Each number is 128 + 24 x the weight over its row's rms, rounded and kept within 0 to 255. Layers, rows and columns count from 0. The size above them is the row's rms in percent of the matrix's.

# layer 7 MLP up, 768x192, rms 0.148, rows 569-621, columns 128-191
size [116  96  98 100 108 102 109  99 100  89 101  99 104 102 103 102  82 102 109  99  95 100 102 102  95  92  98 107  99 100 109  96  98 103 105  99  92  87 100 100 115  96 100  97 108 104  99  97  91  96 100  95  91]
[[126 159 137  90  96 110 118 145 121 116  86 140 153 126 117 162 131 114 134 151 142 156 152 121 185 111 125 111 133 162  96 144 143 149 136 144 113  86 109 151 127 170 120  83 145 143 109  97 132 143 117 103 155 126 127 110  88 158 159  97 102 112  79 108]
 [109 139 116  80 157 179 133  89 107 127 101 124  76 148 152 130 139 123 114 123 137 106 147 133 112  92 173 146 154 169 111  71  94 167 113 155  85 153 131 139 117 127 158 111 149 123 104 125 135 126 155 117 119 148 113  85 112 106  79 167 140 127 122  99]
 [135 127 152 109 189 128 165 109 147 161 161 123 121  77 115 185 108 162 117 145 139 131 156 146 163  88  90 131 153 149 134 151 192 115 115  95 129 144 122 152  74 134 166 123 117 134  72 109 133 101 123 157 114 109 124 121 120 123 111 125 101 106 124 121]
 [138 134 146  79  68 117 153 133 118 116 136 160 131 165 142 133  88 136 177 106 127 138 136 105  95 107 143 126 130 116  95 108 144 131  88 137  90 140 111 132 162 125 131 102  85 148 108 117  84 164  97  96 139 106 161 104 197 155 147 136  96 114 150 137]
 [144  97 101 160 160 138 109 130 146 112 116 152 145 141 159 151 155  97 140 104 153 106 142 133 102 125 141 138 171 138 126 120 114 125 120 147 114 120 162 120 144  82 128 102 110 149 124 141 130 158 121 144 160 151 131  93 163 121 133 118 114 141 126 117]
 [103  66 137 137 129 144 137 117 153 111 117 117 119 128 101 113  82  96 116 106 107 136 129 142 140 131 139  44 137 131 118 144 128 133 111 131 111 116 142 169 117 106 116  74  97 107 106 159 129 103 158 193 105 125 106 181 132 121 175 109 122 107 101 114]
 [112 137 111  95  68 103 110 101 160 121 132 155 143 160 131 126 147 121 142 157 124  98 140 115 143 112 164 142 104 134 111 108 137  97 130 118 109  95 154 135 133 131 114 111 103 127  89 126 145 107 128 148 130  94 145 103 157 145 136 129 141 125 114 154]
 [146 125 117  63  96 115 137 120  95 108 123 171 168 126 112 140  63 130 123 142 107 126 109 125 114 136 126 154  92 112  82 136 157 170 135  98 123 103 146 138 151 133  97 111 149 107  80 123 122 135 142 176 113 110 137 151  96 108 134 128 120  79 148 130]
 [ 99 116 113 162 112 157 130 124 136 117 106 114 137 138  66 104 124  99 171 107 171 152 148 104 136  77 119 105 102 170 191 124 121 143 127 132  91 123 110 153  99 146 119 150 150  81 127  73 182 128 141 134 117 158 155  94 116  74 131 130 113 129  99 133]
 [104 106 121 115 163 146  86 121 103 124 101 144 146 137 109 125 118 128 130  78 119 101 105 132 138  97 145 123  99 165 132 140 124 138 154 143 134 135 148 142 178 118 101 140  99 102  98 110 146 136 107 128 151  75  91 150 130 152 146 104 144 179 139 172]
 [128 107 118 111  80 133 120 115 162 111 114 167 124 109 113 128 139  99 122 139 135 127 113 156 127 124 102  91 146 122 129 140 165 109 106 157 138 149 180 155 118 145 131 137 108 116 102 125 148 135 131 132 106 113 148 153 140 151 128 131  90 135 133  74]
 [152 133 125 168 123 136 169 115  66 127 116 127 120 116  89 146 120 135 118 126 154  92  99 133 129 113 150 127 150 133 105 140 153 120 125 122 112 101  67 143 139 137 164 112 123 108 134  96 121 144 122 154 147 181 121  87 166  82 101 112 133 153 163 136]
 [ 92 107 144 140 122 149 165 109 189 137 139 148 149  98 191 125 122 114 124 112 170 112 110 153 113 129 155 126 171  71 126 103 111 107 110 142 111 100 129 108 132 149 150 132 143 106  91 143 114 142 108 105 119 146 148 131 127 188 110 108 128  87 153  98]
 [120  90 139 114 155 128 171 106 139 111 125 168 131 100 150 150 113 131  99  75 164 102 156 143 121 118 158 102 158 118 102 107 133 128  95 135 104 166 105 107 114 124 130 129 158 158 111 112 141 116 110 127 135 171 156 122 170 149 131 101 114 165 126 140]
 [119 164 121  82 109 153 129 136 100 107 131 138 138 126 132 123 110  96 103 132 126 113 164  94 158 113 126  73  84  89 129  93 128 163 116 144 132 120 131 115  97  89 152 156 122 105 183 151 112 152 133 126 145 127 121 148 111 177 156 146 106 130  93 148]
 [107  83 122 139 134 133 104 142 131 128 113 144 154 142  93 149 104  75 156 153 107  72 114 131 148 136 139 116 148 129 101 145 162 143 105 114 107 175  72 164 118 164 147 176 137  86  92  76 123 191 130 100  84 153 128 118 172 146  96 113 131 128 142 140]
 [ 66 125  92 157 113 123 143 124 134 145 179 114 101 124 134 146 145 133  90 112 121 132 146 159  90 148  94  95 153 116 141 165 138 157 130 106 133 137 115 147 138  79 114 155 121  93 127 102  97 133 147 141 154 126 105 123 105 129  88 135 155 166 140 146]
 [156 141  94 128 188  95 102 123 107 160 132 111 139 135 136 161 133 121 105 156 154 107 145 149 101 152 115 123  94 156  92 158 168 136 147 118 135 165 168 105 132 125 131 134 129 111 144 133 124 125 157 114 137 152 102  95 114 125 114 133 155 113 165 131]
 [153 141 116 103 126 115 167 135  78  99 149 154  93 167 128 119 144 119 112  98 150 105 141 160 129 119 147 177 136 116  82 170 156 108 120 127 152 178 171  86 149 149 106 123 128 129 152  94  78 108 120 163 169 126 123 115 122 112 135  62 106 117 134 122]
 [112 167  93 132 122 146 112 103  77 134 119 107 137 136 108 126 110 113 155 130 120  97 117 159  91  75 121 100 162 126 109 116 112 102  86 117 144 139 119 160  96 126 136 109  96 177 114 167 166 148 115 205 121 135 137 125 125 136 111 134 121 170 107 100]
 [155 146 131 128 152 171 122 141 173 136 123 112 130 169 138 120 154 120 139 132 136 117 136  96 136 132 183 116 126 146 101 154 124 123 143 151 108 110 150 152 173 108 192 103 109 132 184 164 123 132 138 113 151  68 103  95 161 163 110 127 122 158 127 160]
 [124  89 125  88 106 112  96 111 116 153 121 129 170 113 112 148 106 126 132 131 140 132 160 118 135 158 158 151 101 147 137 115 125 164 152  99 161 130 173 121 114 156 111 141 126 107 106 156 125 139 103 134 108 119 109 136 131 141 156 157 103 132 114 146]
 [ 94  98 141 165 139 144 165 166 129 140 120 119 109 138 136  95  97  85 168 159 120 113 159 159 185 136 103  99  78 153 130 115  95 153 112 110 105 142 141 135 151 177 152 102  72 126  80 131 149 127  80 164 124 171  96 106 102 148  96 161 133 121 102 117]
 [112 107 116 122  98 146 137 133 126 130 124 132 127 138  95  95 119 160 153 124  77 107 113 109 128 158 166 147 139 155 109 159 108 138 114 121 112  91 146 144 124 171  94 103 145 100 102 126 118 106  97 171 125 100 151 126  98 144 160 113 164 146 114 123]
 [109 145 100 138  98 136 123 108  98  96 142 121 158 168 131 133 178 163 103 116 135 100 113 108 128 135 110 119 142 126 103 174 158 101 138 123 178 158 134 133 164 121 128 105  67 120 138  78 115 140 123 115 106 134  96 151 172  92 140 133 142 123 126 138]
 [128 126 150 172 112 180 129 125 147 100 152 155 103 117 166 162 175 128 123 150 117 127 122 119 144 163  84 114 155 119 154 108 150  80 129 104 101 132 134 156 140 122 170 101 118 130 156 102 156 135 152  98 113 133 148 112 182 145 128 138 133 109 126 137]
 [116 110 155  88 118 140 104  73 115 127 105 154 118 124 116 133  94 135 135  90 120 128 135 120 141 117 128 152 133 123 145 126 124 134  97 136 126 147 156  77  95 126  71 158 129 124 115 121 153 104 141 138 149 187 134 114 152 109 137 135  92 102  88 127]
 [126 127  99 131 141 167 137 169 105 121 130  97  95 108 129 127 140 106  88 162 108 141 144 166 118 106 103 144 142 165 150 151 125 173 101  66 104 165 122 106 172 124 143 110 151 139 129 146 101 144 169 109 126 126 104 121 186 102 115 129 114 168 138  90]
 [113 119 159 102 117 118 144 126 146 116 155 139  73 171 123 106 121  90 139 156 113 105 153 116 153 107 151  78 152 152 127 124 140 139 103 150 145 188 151 158 134 140 188 116 125 122 132 138 157 124 108 100 181 112  80 153 143 148 116 127 139 160 134 110]
 [123 122 160 158 109 118 124 102 136 107  96 133 108 142 143 133 149 129 156 136 100 114 186 105 107 146 114  99 154 128 105 169 133 118 119 134  75 117  97 159 165 140 163 134  87  88 162 110 140 133 149 129 143 122 105 111 110 118 129 120  85 123  91 139]
 [127 114 104 135 137 120 164 171 149 115  99  99 112 105 123 108 152 145 190 159 131 111  89 140 162 153 158 170 117 157 114 126 101 124 100 163 115 143 120 102 123 147 115 105 150  92 112 139 109 138 140 113 115  91 160  97 118 130 113 116 106 117  91  94]
 [185 159 129 140 153 133 119 174 134 163  99 132 124 143 158 123 105  94 143 117 155 118 117 180 133 135 141 123 172 127 115 141 139 140  98 109 169 139 112 103 133 138 156  93 131 138 117 159  85 144 167 107 116 128 114 111 139 155 113  80 156 101 159 148]
 [115 132 136  92 134 144 108  98 157  88 119 148 132 143 150  92 158 118 148 131 115 163 137 135 122 112 121 104 124 107  90 164 131 129 161 128 133 125 136 128 139 110 141 106 161 113 132 143 157  86 142 128 160 130 142 134 135 106  90  79 134  54 116  96]
 [130 126 129  85 111 105 126 111 111 145 105 169 122 184 110 113 100 123 129 114 143 121 104 123 148 109 103 142 142 143 126 120 146 102 173 140 116 137 139 120 119 146 121 111 119  80 117 105 121 146 160 129  97 120 132 131 107 117  89 104 134 134  98 125]
 [115 168 140  97 135 143 158 134 111 158  97 140 114  79 137 119 130 157 123 171 183 126 115 162 152 111 111 130  89 144 153 117 137 131  95 171 150 134 134 107 106 134 172 115 139 139 142 112 116  81 108 140 183 118 128 122 110 128 135 135 141 110 130  98]
 [141 126 135 140 137 119 149 158 129 131 106 114 105 109  91 155 160 101 113 101 121 100 137 124  91 116 125 111  77 135 121 102 141 142  75 147 134 106 141 138 133 115 128 120 134 136 140 135  74 156 121 140 171 128 154 134 146 132 122  69 178 137 122 116]
 [ 82 111 114 123  71 112 127 116 144 122 159 144 129 115 137 101 136 121 135 146 106 162 138 152 130 172 159 158 173 107  87 128 148 117 121 158  99 124 152 162 152 102 131 111 132 122 100 148 139 111 152 123 158 102 120 154 118 111 102 130 103 133 125  78]
 [116 148 103 129 130  98 117  96 140 150 130  68 101 123 137 113 134 120 118 124 137 116 161 149 106 121  51 128 160 115 118 128 141 170 146 131 141 180 117  85 159  74  82 131 139 115 158 119 112 120 133 131 135 150 144 157 146 129 119 136 146  98 110 173]
 [131 124 137 106  93 144 142 117  97 118 137 116 145 129 120 135  93 178 114 144 138 148 117 111 119 145 106 145  87 147 186 100 152 138 164  95 127 112 165 134 107 147 150 115 123 100 180 171 130  84 150 123  82 145 102  86 134 123 114 143 138 125 107 120]
 [ 91 108 138 138 139 138 159 108  96 141  92 156 144 102 142 123 151 136 141 122 142 101 145 165 166 109 110 123 105 106 143 157 100  80 122 167 127  95 116 130 136 118 137 104 157 148 126 111 117 137 106 111 122 116 145 137  96  79 107 137 103 124  87  98]
 [160 125 114 116 118 139 108  73 109 129 179 155 159 116 154 125 135  88  92 135 166 152 147 155  99 124 122 142 100 165 150 105 152 154  88 115 118 122 116  98 142 148 103 138 129 120 147 158 160 116 156 140 127 136 137 113 152 133 127 115 147 134 112 113]
 [136 146 128 155 141 133 143 114 130 144 133 136 125  93 130 132 162 113  78 139 100  87 145 164 132 158 109 106 136 148 142 117 131 110 104  92 128 141 120 128 138 151 121 133 127 161 115 116 120 131 122 160  99 180 131 144 112 114 112 139  99 162 166 152]
 [137 172 149  99 107 132 142 176 148 123 127 167 132 120 114 152 159 114 140 164 139 122  84 140 150 194 173 130 117 118  99 143 108 165  93 129 139 107 145 131 114 155 103 101 150 141  84 122 135  87 141 116 144  94 132 116 118 183 134 103  94 112 139  87]
 [138 110 110  79 140 133 101 116 104 126 148 115 148 117 124 114 151 103 132 127 116 103 132 109 101  99 125 147 132 178 138 128 131 159 107 115 159 137 120 137 125 104 101 122 145  88 100 141 119  89 142 121 178 113 100 144 115 118  92 112 102 100 116 143]
 [162 120 128 152 140 108 147  98 129  76  88  86 109  81 171 141 144 120 165 182 160 101 127 128 148 107 143 130 115  90 141 158 101 122 108 125  95 134  86 148 119 130 117  78 132 172 134  94 145 148 125 144 113 161 100 146 191 133 139 139 114 134 111 152]
 [129  73 147 141 129 147 121 131 157 154 120 120 113 131 131  91 114 105 142 143 107 129 154 115 127 112 144 138 142 121 129 154  86 148 143 141 116 167 104 146 115 121 139  79 135 149 141  71 113 140 100 130 108  85 132 101 189 103 128 151 176 128 136 181]
 [121  85  90 142 126 143 136 107 147 158  88 163 117  82 104 185 133 171 125 127  98 109 110 136 134  96 137 132 118 133 120 146 124 168  64 123 162 127 124  92 100 108 127 103 131  96 110 103 113 165 120  91 101 120 107 126  87  98 151 140 166 121 168 121]
 [145 145 129 166 125 128  98 117 179 129 121 178 112  80 113 114 136 111 123 127 140 140 174 122 133 168 164 142  87 129 125  72 142 115  82 122 124 126 144 105 105 119 143 131 128  89 115 137 118 127 136 112 113 108 107 106 177 159 134 139 146 124 112  88]
 [113 117  85 145 177 130 131  88 147 111 156 121 137 112 139 149 132 116 111 143 170 106 124 127 100 157  81 133 134 120  82 135 139 124 126 125 143 157  90 128 123 117 121 123 118 140 154 102 119 164 152 121 165 136 145 115 159 153 148 140 139 139 135 125]
 [137 134 110  85 106 152  94 122 166 125 162 135 113 151 115 111 124 138 130 145 100 133 130 121 107 153 151 113 158 168 129 141 127 178 115  78 112 131 116 147 162  91 102 143 139 155 119 161 111 154 109 133 145 119 127 146 103 150 112 164 133 151  99 152]
 [145 136 124 131 128 127 138 102 101  89 108 151 147 147 145  82 128 125 130 101  87 103 144 164 138  95 143 131 159 122 147 166 133  88 127 100 137 126 151 133 160 155 124 100 138  98 104 128 101 152 133  84 178 125 124  99 116  77 166  81 143 136 118 122]
 [128 125 104 134 143 152  94 140 126 141 149 135 132 167 151 155 106 141  98 104 184 148 120 133 152 104  89  97 127 130 168 114 123 124 149 134  83 145  94 143 136 133 104 132 164 127 151 119 110  86 134 117 132 115 133 178  94 159  52 114 136 115  57 148]
 [138 172 136 115 127 131 138 144 124 151 129  88 102 122 122 166 159 124 161 106 131 115  96 144 120 117 108 150 110 108 124 152 103 155 147 121  96 130 159 129  78 149 114 102  86 162 150 108  87 121 126 153 150  93 148 124 129  80 101 127  86 163 116 156]]
# layer 7 MLP down (transposed), 768x192, rms 0.101, rows 569-620, columns 128-191
size [122  97  84 119 123  94 114  91  97  92  91  99  97 104 109 105  65 106 108 105 103  83 101  95 101  86  99 116  95 104 116  96 105 114 108 101  78  75 110 101 134  92 112 102 104 101  99  97  88  97  98  93]
[[135 130 127 156 134 156 116 177 156 166 151 108 143 121 125 155 134  55 112 168 146 121 135 115 141 124 128  89 125 102 131 168 143 145 132 127 134 162 136 123 137 103  74 133 121 115 111 158 139  95 116  98 119 138 107 103 151 118 151 128 131 129 106 131]
 [113 139 109 144 111 126 151  97 168 154  86 128 123 138 107 164 107 115  64 100 147 170 141 123 147 103 110 170 145 148 103 127 138 113 124 120 116 125 123 116 155 112  74  86 119 130  88 139 121 137 168 160 160 143 104 151  97 101 148 137 133 164 147 131]
 [164 147 148 117 103 142 125 146  91 140 149 151 150 145 110 124 141  74 124 137  97 160 170 144 158 133 177 113 131 110 149 164 115 149 151 172 140 118 106 135 143 154 156 115 160 128 130 111 102 126  97 157 109 134 169 153 152  51 151 178 124 109 130  87]
 [116 154 113 123 132 128 136  94  97 147  65 114 104 158 154  91 125 167 120 153  86 121 164 159 111 126 132 126 101 117 127  99 118 108 130  94 150 140 147  84 149 105 129 148  93  94 106 123 123 100 111 156 107 120 140  82 121 114 154 113 140 112 106 137]
 [159 142 153 104 160 128 109 125 106 119 141 156 121 113 156 153 129 119 158 135 127 133  77 114 144 132 141 100 117  99 155 142 140 154 131 147 136  86 138 129 121 113 151 134 130 167 137 110 172 115 138 111 122 117 110 102 166 121 158 104 109 157 143 125]
 [ 89 140 134 157 104  98 115  94 147 134 115 152 157 115 155 157 145 126 135 139 132 134  80 101 136 118 109 182 163  87 138 136 144  88 132 124 121 147 117 124 110 138 124 162  97 139 105 131 115 158 106  81 139 126 148 112 119 122 118  88  83 187 127 130]
 [ 97 106  90 139 116 113  95 108  98 119 138 136 139 104 142 114 131 142  99 130 152 143 178 103 106 136 126 122 147 136 125 116 124 113 182 160 143 128 123 100 118 124  89 152 160 125 112 167  85 133 149 141 150 139 129 122 172 105 159 109 120  93 133 115]
 [ 91 132 134 147 144 137 138 136 150 161 119  89  96 124 147 121 165 123 148 149 147 138 141 136 151 115 108 148 123 166 155 114 112  94 146  87 102 150 115 156 123 131 157 138 154 146 110 136 138 150 155  95 169 144 124 140 143 153 127 163 133 148 100 100]
 [148 108 140  87 154 122 150 101  82 140 121 117 114 143  88 151 105 139 107 138 108  87 114 108  96 148  88 134 125 119  90 108 108 153 110 129 164 105 135 142 147 182 132 131  97 124 143 152 143 136 139 125 135 155 178 134 140 173 133 124 136 148 123  60]
 [ 93 144 132 134 141 103 119 104 112 124  80 133 149 134 133  90 114 120 170  68  71 178 114 130 153 141 121 110 116 110 123 134 150 136 136 113 113 128 156 137  95 109 158 154 115 103 105 156 146 121 147 166 109 136  71 131 116 112  97 140 106 147 149 141]
 [136 145 107 125 169 136 154 116  99 137 107 108 110 126 125 148  78 154 182 141  93 131 155 143 131 169 166 118 141 156 107 131 109 147 148 102 121 109  85 142 121  99 149 115 179 164 172 152 142 113 104 153 149 149 131 130  97 112 143 120 150 150 127 176]
 [ 98 110 159 147 181 115  98 141 151 131 142 137 173 124 131 125 126 191 129  99  80 144 148 128 124 115  75 124 125 138 101 113  83  86 123 144 115 124 126 100 122 140  90 124 147 169 149 161 168 139 117 143 130 159 114  58 137 141 118 118 119 128 104 130]
 [140 128 137 140 138 118  92 122 128 118 140 134 103 144 109 117 167 139  94 136 110 152 152 102  97 159  83 135 123 156 145 149 124 133 151 125 121 163 102 147 151 128 139 143 132 110 123 117  93 119 103 134 112  95 145 134 172 143 159 139 151 151 109 122]
 [127 135 109 158 146 107 123 138 119 106 146 142 123 121 129 131  76 158 156 163 110 148  80  97 161 124 114 133 113 146 133 100 117 148 121 136 128  78 117 112 151 126 123 130  82 106 127 158 113 141 136  90 125 117 146 141 117 108 143 116 130 129 141 116]
 [147 103 132 134  90 204 118 126 174 182 147 122 133 168 162 151 108 137 143 131 134 141 117 124 126  76 126 104 142 129 126 144 156 147 139 132 131 123 118 120 130  91 121 130 145 163 138 148 129 158  87 134 165 128 158 126 119 106 125 130 168 101  69 152]
 [112 156 114 111 139  77 105 157 134 140 154 146 171 140 107 140 147 131 110 130 155 122 155 134 141 119 147 102  97 129 107 140 118 152 161 131  90 149 163 165 108 172  68 124 115 148 108 130 202 155 112 184 133 124 112 115 123 163 132 120 114 130 137 156]
 [ 72 148 104 164  89 104 133  68 167 125 113 104 108 133 157 155 119 151  96 123 138 124 142 143  80 141 107 102 128 173 108 114  94 129 115  95 117 132 128 171 149  79 124 139 106 126  95  79 117 116 144 125 144 138  95 148 119 134  91 141 144 151 155 145]
 [103 138 132 158 117 151 155 142 127 150 132 132 107 100 131 146 115 146 114 109 181  85  86 114 128 134 136 168 146 138 118  94 101 124 113 130 156  96 142 113 116 102 143 100 131 132 165  71 106 131  84 107 139 113 116  93 100 118 126 121 114 134 145 117]
 [137 111 133  86 138 111 128 126 137 198 132 144 142 185 101 136 158 149  88  95 122 153 138 121 140 113 119 142 110 108 180 138 130  95 148 126 128 119 108 121 125 167 127 113 111 115 108 126 101 119 132 140 110 155 114 155 103 154  73  78 126 105 125 148]
 [ 85 132 162 163 116 121  99 170 163 164 137 123 142 112 124 131 123 123 110 154 116 112 134 129 158 147 161 109 136 151 110 113 119 154 127 111 111 111 127 163 130  91 146 141 179 190 147 130 108 107 139 158 112 121 144 129 104 121 113 176 154 143 112 121]
 [174 124 103 103 124 148 150 147 116 212 125  86 123 140 134  90 144 122  86 132 108 159  84 129  97 134 143 123 137 114 116  82 124 123 182 157 116 156 153 128 132 129 156 115 150 127 122 142 159 110  95 126 116 107 144  91 154 141 106  76  95 133 103 142]
 [133 124 139 168 124 132 161 117 141 121 100 104 116 133 141 121 158 122  99 107 141 113 113 105 113 119 109 101 113 130 117 157 149 108 103 150 106 117  90 114 149  66 140 121 111 150 130 146 134 120 178 117 139 117 137 177 138 123 119 136 153 122 128 143]
 [117 115 117 100  78 130 123 129 140  98 128 150 157 111 149 151 139 126  97 171 141  93 122 149  73 125 152  98 140  81 150 146 110 153 122 168 156 121 142 136 107 120 139 138 141 137 130  85 113 135 164 131 142 114 145  63 139 151 138 100 130 115 121 129]
 [184 112 127 120 160 117 124 141 164  98 131  95 114 108 149 161  93 104 119 139 123 113 140 114 161 105 113 152 146  98 153 115 135  99 102 145  83 147 130 121 127 113  89 129 129 139  97 111 160  77 135 121 130 178 140 131 130  96 168 115 119 122 149 109]
 [111 139 127 147 159 133 128 102 115 142 133 154 117 131 132 144 129 138 117 120 129 114 156 143 116 121  92 121  91 178 122 127 126 133 124 138 105  88 126 134 162 105 110 169 122 128 102 106 109 159 140 104 183 123 134 137  98 131 135 177 118 149 126 106]
 [150 133 158 145 116 117 138 115 119 168 152 105 198  99 126 129 112 139  95 137 169 157 105 108 102 112 147 110 127 119 115 113 115 133  96 157 152 109 118  89 101  94 156 123 110 139  97 124 146 173 122 128 160 149 141 117  98 122 124 122 147 127 136 163]
 [140  99 123 119  85 121 152 135 145 134 126  67  99 132 115 159 147  90 160 129 149 122 130 100  93 148 134  86 143 115 126 122 173 126 129  97 125  77 112 126 145 132  89 165 117 163 136 126 117 116 126 130 116 106 157  99 119 157 141  96 100 158 122 144]
 [ 94 109 150 111 104  89 134 139 124 148 115 167 133 160 118 159 141  69 134 131 145 157 137 121 145 134 152 117 145 101 151 167 109 137 114 124  68 114 118 140 134 125 112  86 158 115  98 135 148 130 106 101 141  95 136 139 152 119 105 121 148 122  98  96]
 [155 135  87 142 175 144 138 121 121 128 154 127 135 105 134 158 103 149 153 151 117 121 104 141 132 136 116 185 100 137 122 112 129 144 106 107 140  95  75 142 160 160  91 146 152 142 134 134 116 132 116 200  96 155  64 152 118 133 102 135 108 122 146 129]
 [157 132  82 100 148 133 130 122 112 171  86 128 106 129  92 133 132 126 149 121 125  90 125 158 111 103 122  84 165 150 126 153 107 133 121 117 160 112 127  70 124 129 132 111 155 144 158 147  99  81  69 119 120 111 178  90 137 150 165 141 166 131 123 139]
 [128 121 164 176 105 139  95  64 145 119 129 115 145 115 129 129 160  79 129 151 107 130 106 160 110 139  87 107 138 121 165  81 110 114 114 136 138 106 114 120 152 123 126 115 131 112 137 143 154 124 136 136  98  80 149 142 104 106 188 121 108 147 144  79]
 [151 104 118 167 100 123 116 145 124 139 163 119 152  94  99 155 133 118 155 135 144 137 134 152 178 128 122  87  97 131 135 132 154 123 153 116 122 145 140 150 137 153 108 127 107 120 153 108 136 122 148 140 142 133 135 111 183 148 118 135 128 138 137 162]
 [104 132 106 120 113 159 121 101 147 169 140 140 150  76 145 142 118 133 116 139 142 126 127 156 108 125 158  87 129 140 146 128 105 123 135 128 136 112 165 135 108 117 101 182 103 139 140 153 155 143 110 143 150 158  87  87 175 124  97 155 106 142 167 123]
 [ 84 137  99 104 140 103 124 104 119 112 119 113 116  94  62 156 136 127 131  85 122 138 105  97 165 135 127 141 105 153 148  76 157  95 137 114 145 148 131 128 153 160 145  95 102 178 139 174  81 102 160 118 137  92 148 151 115 164 156 152  81 144 175 141]
 [ 86 120 122 123 136  99 130 132 128 144  97 117 156 105 139 178 146 131 139  95 191  98 128  87 156 116 104 127  93 164 109 143 122 158 162 164 135 132 128 161 135 129 133 129 107 197 149 120 108 106 126 135 144 112 110 135 145 128 142 140 102 121 107 118]
 [125 160 139 133 151 111 122 165 147 188 139 152 120 115 138 162 151  99 141 124 153 108 107 125 115 150 169 158 123 157 126 109 174 148 178 134  64 103 186 126 118 142 133 132 137 145 114 146 163 143  93 146 107 150 144 120 161 119 102  96 163 124 111  95]
 [152 160 140 130 127 146 146 139 122 131 139 116 124 129 151 148 144 149 139 122 125 162 159 127 137 122 117 105 128 138 132 103 116  82 162 111 160 150 136  98 144 145 101  99 149 147 133 107 128 130 138 112  94 172 156 129 129 117 139 116 161 124 115 158]
 [ 92 163 114 112 158 126 134  72 121 140 102  96 124 136 155 118 130 134 160 117 133 114 133 120 126 156  89  99 156 130 114 153  90 152 137 113 169 159 130  83 145  80  89 153 133  93 149 128  95 146 138 129 138 102 130 152 138 129  91 166 114  96 116 176]
 [ 97 135 152 102 110 138 132 143 111 104 108  94 111 124 159 138 148 140 111 119 110 152 106  84 108 152 112 161 105 141 123 147 119 121 176 137 157 170 147 105 136  66 169 146 135 121 114 136 181 107 113 102 104 149 112 115 127 103 106 103 122 140 119 132]
 [168 137  74 121 131 108 101  98 118 163 146 138  85 161  98 151 132 146 126 137 150 111 141  83 131 158  95  98 146 134  96 102 148 132 122 127 142 155 100 144 171 147 105 148 131 157 117 105 129 145 105 111 118 157 133 130 136 151 166  84 110 203  96  96]
 [122 141 148  97  97 115 179  94 131 133 145 142 100  68 145 128 131 106 133 153  97 109 145 188 137 123 148 154 122 175 135 102 156 121 156 124 151  88 104 136 143 138 147 149 105  99 134 109 123 128 156 142 157 113 126 163 164 125  60 137 108 118 124 133]
 [138 100 146 107  85 116 137 137 137 138 141 175 164 159 115 118 103 147 154 139 101 142 109 107 135 123 106 141 138  99 118 134 126  94 151 172 114 138  86 100 106 111 144 150 129 149 157 133 146 123 125 108 161 137 138  83 138 103 148 163 152 114 128  97]
 [165 177  84 150 163 164 123  93 129 117 130 132 131 125 126 138 139 153 124 110 118  81 141  94 136 167 123 111 124 117 101 128 150 127 102 108 105  98 108 124 152 105 165  96 124 125 143 150 141 104  53 119 132 112 138 127 102 138 145 100 127  98 102 152]
 [159 110  80 171 128 147 128 127  89 182  98 125 133  99 113 161  93 151 134 116 137 116 128 127 129 120 104 111 149 146 152 119 124 131 172 141 110 122 158 153 150 100  79 116 168 143  79 148 152 139 141 144 123 111 100 117 108 181 123 159  96 118 166 155]
 [135 146 112 125 121 115 147 136 143 110 139  93 132 132 155 106 114 130  95 111 102 157 153 100 163 134 152  79 142 159 129 136 115 123 118 128 138 140 125 167 147 119 120  80  96 126  95 151 129 111 102 152  98  88 156 129 111 119 147 126 165  93  69 147]
 [122 166 126 121 142 138 120 139 130 106 128 137 137 158 148 153 141 113 166 134 123 137  99 139 134 151 137  90  94 126 121  88 141 146 114 135 117  93 154 129 136 144 143 171  85 117 139 131 149 122 137 142 175 145 103 136  67 129 128 108  92 127 109  82]
 [124 136 143 140 107 135  89 143 124 151 130 121 138 149 150 154 161 114  93 148 158 151 144 125 129 144  56 110 164 125  94 144 135 141 139 117  95 121 155 171 169 172 114 137 105 155 149 127  83 113 125 149 126 167 140 141 137 108  77 140 140 139 110 131]
 [112 150 173 137 143 144 134 130 150 143 103 115 105  97 140 140 114  98 120 112 137 152 121 137 151 128 152 139 109 139 123 110 115 133 112 104 149 126 143 128 150 130 108 149 131  67 109 110 122 154 138 101 130 110  95 126 148 114 127 120 121 102 160 123]
 [122 113 118 172 122 142 126 100  78 138 122 126 128 127 138 121 134 140 166  89  86 124 113  90 129 149 188 105 148 109 147 127 101 124 136 125  96 139 112 116 151 161 108 165 148 155 104 129 105  93 164 114 123 125 133 131 107  94 152 153 127 136 139 114]
 [129 150  91 116 125  81 139 115 142 169  89 148 146 117 115 131 147 107 136 156 136 106 106 130 133 141 153  96 131 140 139 129  89 107 144 176 157 142 144 109 112  84 117 114  99 121 119 142 156 129 101 149  80  64  87 111 139 154 103 110 136 141 107 113]
 [106 120 129 147 117 134 103 114  96  91 156 128  81 152 154 109  90  91 115 101 127 124 153 109 167  95 158 119  86 132 163 113 161 116 139  93 102 117  98 158  96 116  74 128 150  96 171 109 119 103 123 129 145 149 124 129 128  95 118 123 130 142 114 163]
 [122 129 138 139 140  92 136 174 106 102 153 126 134  82 137 133 155  87 160 152  98 128 136 110  59 136 161 157 138 138 135 104 128 144 122 120 134  95 106  87 134  92 150 132 117 127 140  79 150 135 128 156 147 166 104 149 102  94 110 153 101 128 163 124]]